{
  "vocab_size": 16384,
  "hidden_act": "squared_relu",
  "tie_word_embeddings": "early",
  "parallel_block": false,
  "init_std_up": 0.0138,
  "weight_decay": 0.0,
  "lr_head": 0.00656,
  "decay_shape": "linear",
  "doc_mask": true,
  "dataset": "wikipedia_en"
}
Each number is 200 + 20 x the weight over its row's rms, rounded and kept within 0 to 999. Layers, rows and columns count from 0. The size before them is the row's rms in percent of the matrix's.

# down: layer 3 MLP down (transposed), 2816x704, rms 0.14, rows 1909-1912, columns 0-175
# up: layer 3 MLP up, 2816x704, rms 0.277, rows 1910-1913, columns 0-175
down1909,106,202,227,197,198,195,211,197,223,203,208,169,219,193,196,205,153,203,198,196,208,169,198,217,192,196,209,205,240,204,203,214,198,189,232,195,208,152,194,213,175,181,190,182,208,224,193,189,208,196,225,199,199,218,222,224,212,198,215,206,188,202,193,215,226,213,227,161,148,199,220,199,225,175,231,228,192,225,197,197,218,207,247,221,203,197,216,205,187,199,186,239,210,183,216,172,229,212,195,216,203,203,241,164,218,173,204,207,222,235,192,198,213,199,186,224,195,210,192,195,189,199,210,200,174,210,208,185,173,192,209,185,175,148,182,181,195,205,221,201,198,195,189,191,198,233,206,182,220,198,189,224,170,194,175,179,162,153,184,235,221,213,206,198,219,202,201,197,167,230,185,207,193,227,201,233,215
up1910,104,204,237,198,193,183,174,183,202,198,210,179,204,168,202,183,184,209,203,207,206,212,191,202,168,221,178,171,171,201,189,207,171,183,213,190,220,198,213,186,215,155,204,222,208,208,190,166,219,197,205,189,192,199,188,180,194,197,167,253,188,214,218,154,154,207,199,232,187,207,184,221,178,222,230,188,165,180,225,207,224,234,180,190,194,167,191,177,163,187,225,192,199,192,196,186,188,193,191,201,243,211,194,198,171,191,197,208,198,213,195,182,169,203,205,205,219,241,202,190,207,193,212,239,246,196,190,201,217,222,196,233,226,179,163,183,222,216,202,208,190,182,218,234,221,190,239,217,181,193,190,185,187,230,223,219,202,198,198,193,165,199,189,245,214,202,211,184,176,201,168,233,163,209,185,221,183
down1910,102,185,193,183,224,235,202,188,180,201,185,190,211,178,238,197,199,201,202,206,220,214,201,171,199,199,192,170,223,236,218,201,213,228,224,195,163,191,195,195,177,226,205,205,214,208,220,215,191,249,217,189,205,192,205,198,179,209,198,202,215,212,185,203,167,209,218,202,219,206,189,221,167,194,171,192,196,218,246,221,228,222,194,217,201,236,207,188,203,168,203,172,234,216,189,232,206,240,194,182,227,206,197,223,181,184,214,184,179,196,211,159,187,181,193,215,254,189,241,191,204,203,187,226,253,219,224,218,194,192,164,183,215,205,210,190,185,203,211,223,191,182,180,238,179,178,237,214,230,177,159,182,223,206,206,184,206,200,166,213,207,190,211,205,202,227,176,168,195,220,179,190,206,227,171,176,190
up1911,100,174,219,174,179,211,206,228,225,207,208,187,161,168,197,187,200,210,218,215,226,177,212,228,163,195,206,199,190,197,212,208,196,205,180,198,203,220,203,205,233,183,214,176,197,183,188,195,179,195,206,193,233,214,203,199,185,229,172,230,222,220,181,212,213,183,207,172,211,186,230,201,198,204,221,225,192,203,184,188,188,210,214,206,191,234,201,194,225,220,199,228,175,194,238,206,175,183,202,203,196,179,193,206,205,211,210,221,178,211,241,141,187,220,233,191,181,177,211,178,197,218,212,250,211,146,223,231,242,236,158,204,199,244,241,223,187,216,167,200,224,235,204,182,185,205,181,193,185,229,188,171,242,191,176,200,231,203,194,224,226,220,198,223,192,225,200,161,213,184,195,225,177,218,218,196,191
down1911,099,180,226,213,170,202,187,197,216,169,203,206,198,191,190,224,171,206,232,190,215,160,251,184,217,172,229,205,200,200,222,209,215,222,181,203,228,208,187,221,229,206,210,165,204,180,200,190,223,198,185,175,205,200,228,202,206,208,179,190,217,176,197,223,184,202,190,214,227,189,213,207,224,201,250,204,208,204,212,181,207,218,220,210,216,208,175,205,184,221,188,187,209,200,190,189,173,193,183,208,209,193,165,195,236,229,204,196,187,178,220,214,181,192,213,216,192,194,221,187,208,189,202,212,210,164,212,233,215,190,238,222,151,202,225,200,196,192,203,198,251,175,208,187,209,203,147,231,244,193,203,186,189,202,208,192,198,196,204,215,187,239,225,215,193,143,198,199,181,188,184,197,211,221,171,177,209
up1912,099,176,202,166,167,182,219,213,222,186,182,206,226,254,196,198,195,265,192,207,183,220,203,208,189,244,204,209,195,226,192,205,203,239,160,151,198,202,199,170,180,198,197,251,212,202,198,240,171,193,189,188,221,214,199,220,165,206,226,203,238,213,223,179,194,192,197,211,212,205,196,231,186,210,173,168,197,175,239,211,191,156,209,185,192,230,192,163,175,185,207,206,203,185,207,210,193,174,238,210,175,168,201,196,208,219,184,187,231,191,192,200,215,202,235,204,204,206,209,207,222,198,186,198,214,174,218,204,241,198,167,186,207,214,202,191,177,196,218,167,218,181,214,223,209,163,223,175,226,209,253,167,218,222,184,198,179,156,172,165,180,212,175,205,207,193,186,196,216,195,259,194,179,192,207,192,189
down1912,101,182,195,214,210,207,209,224,227,207,201,177,232,208,181,188,190,189,209,194,184,217,192,199,206,184,167,212,178,224,205,229,158,214,175,215,192,222,216,225,208,164,215,198,209,214,219,253,210,184,175,208,205,181,222,225,211,205,181,178,172,232,237,198,187,219,176,173,182,220,189,182,211,192,215,184,178,208,192,215,230,221,165,185,224,190,219,210,164,176,227,209,228,220,225,217,201,198,200,159,240,205,187,191,196,224,205,186,223,183,201,206,194,196,175,195,187,184,173,197,187,187,185,162,212,215,217,200,210,206,189,187,197,177,202,219,221,178,199,180,194,174,184,226,172,190,198,217,217,195,187,192,181,211,187,191,183,174,174,171,225,169,209,228,201,229,192,219,202,212,219,219,178,198,216,190,189
up1913,108,203,155,185,204,225,231,204,160,177,176,225,211,202,170,169,206,240,163,206,177,188,213,184,245,207,200,209,230,208,169,161,177,217,224,200,233,230,183,210,190,205,198,191,185,200,259,183,197,201,187,188,207,179,216,208,222,212,222,214,177,199,163,201,204,153,220,208,158,204,230,229,204,241,205,197,213,205,228,196,214,220,196,210,203,219,179,199,201,196,181,173,162,217,182,202,231,158,181,195,199,197,240,213,193,181,227,209,226,180,187,201,215,179,193,199,207,185,185,183,207,200,197,193,205,184,213,179,203,235,176,176,218,212,200,200,194,180,192,194,198,236,223,196,208,209,240,227,162,206,257,216,183,177,219,219,167,204,176,231,179,244,230,192,180,213,217,161,229,210,217,168,193,175,189,210,184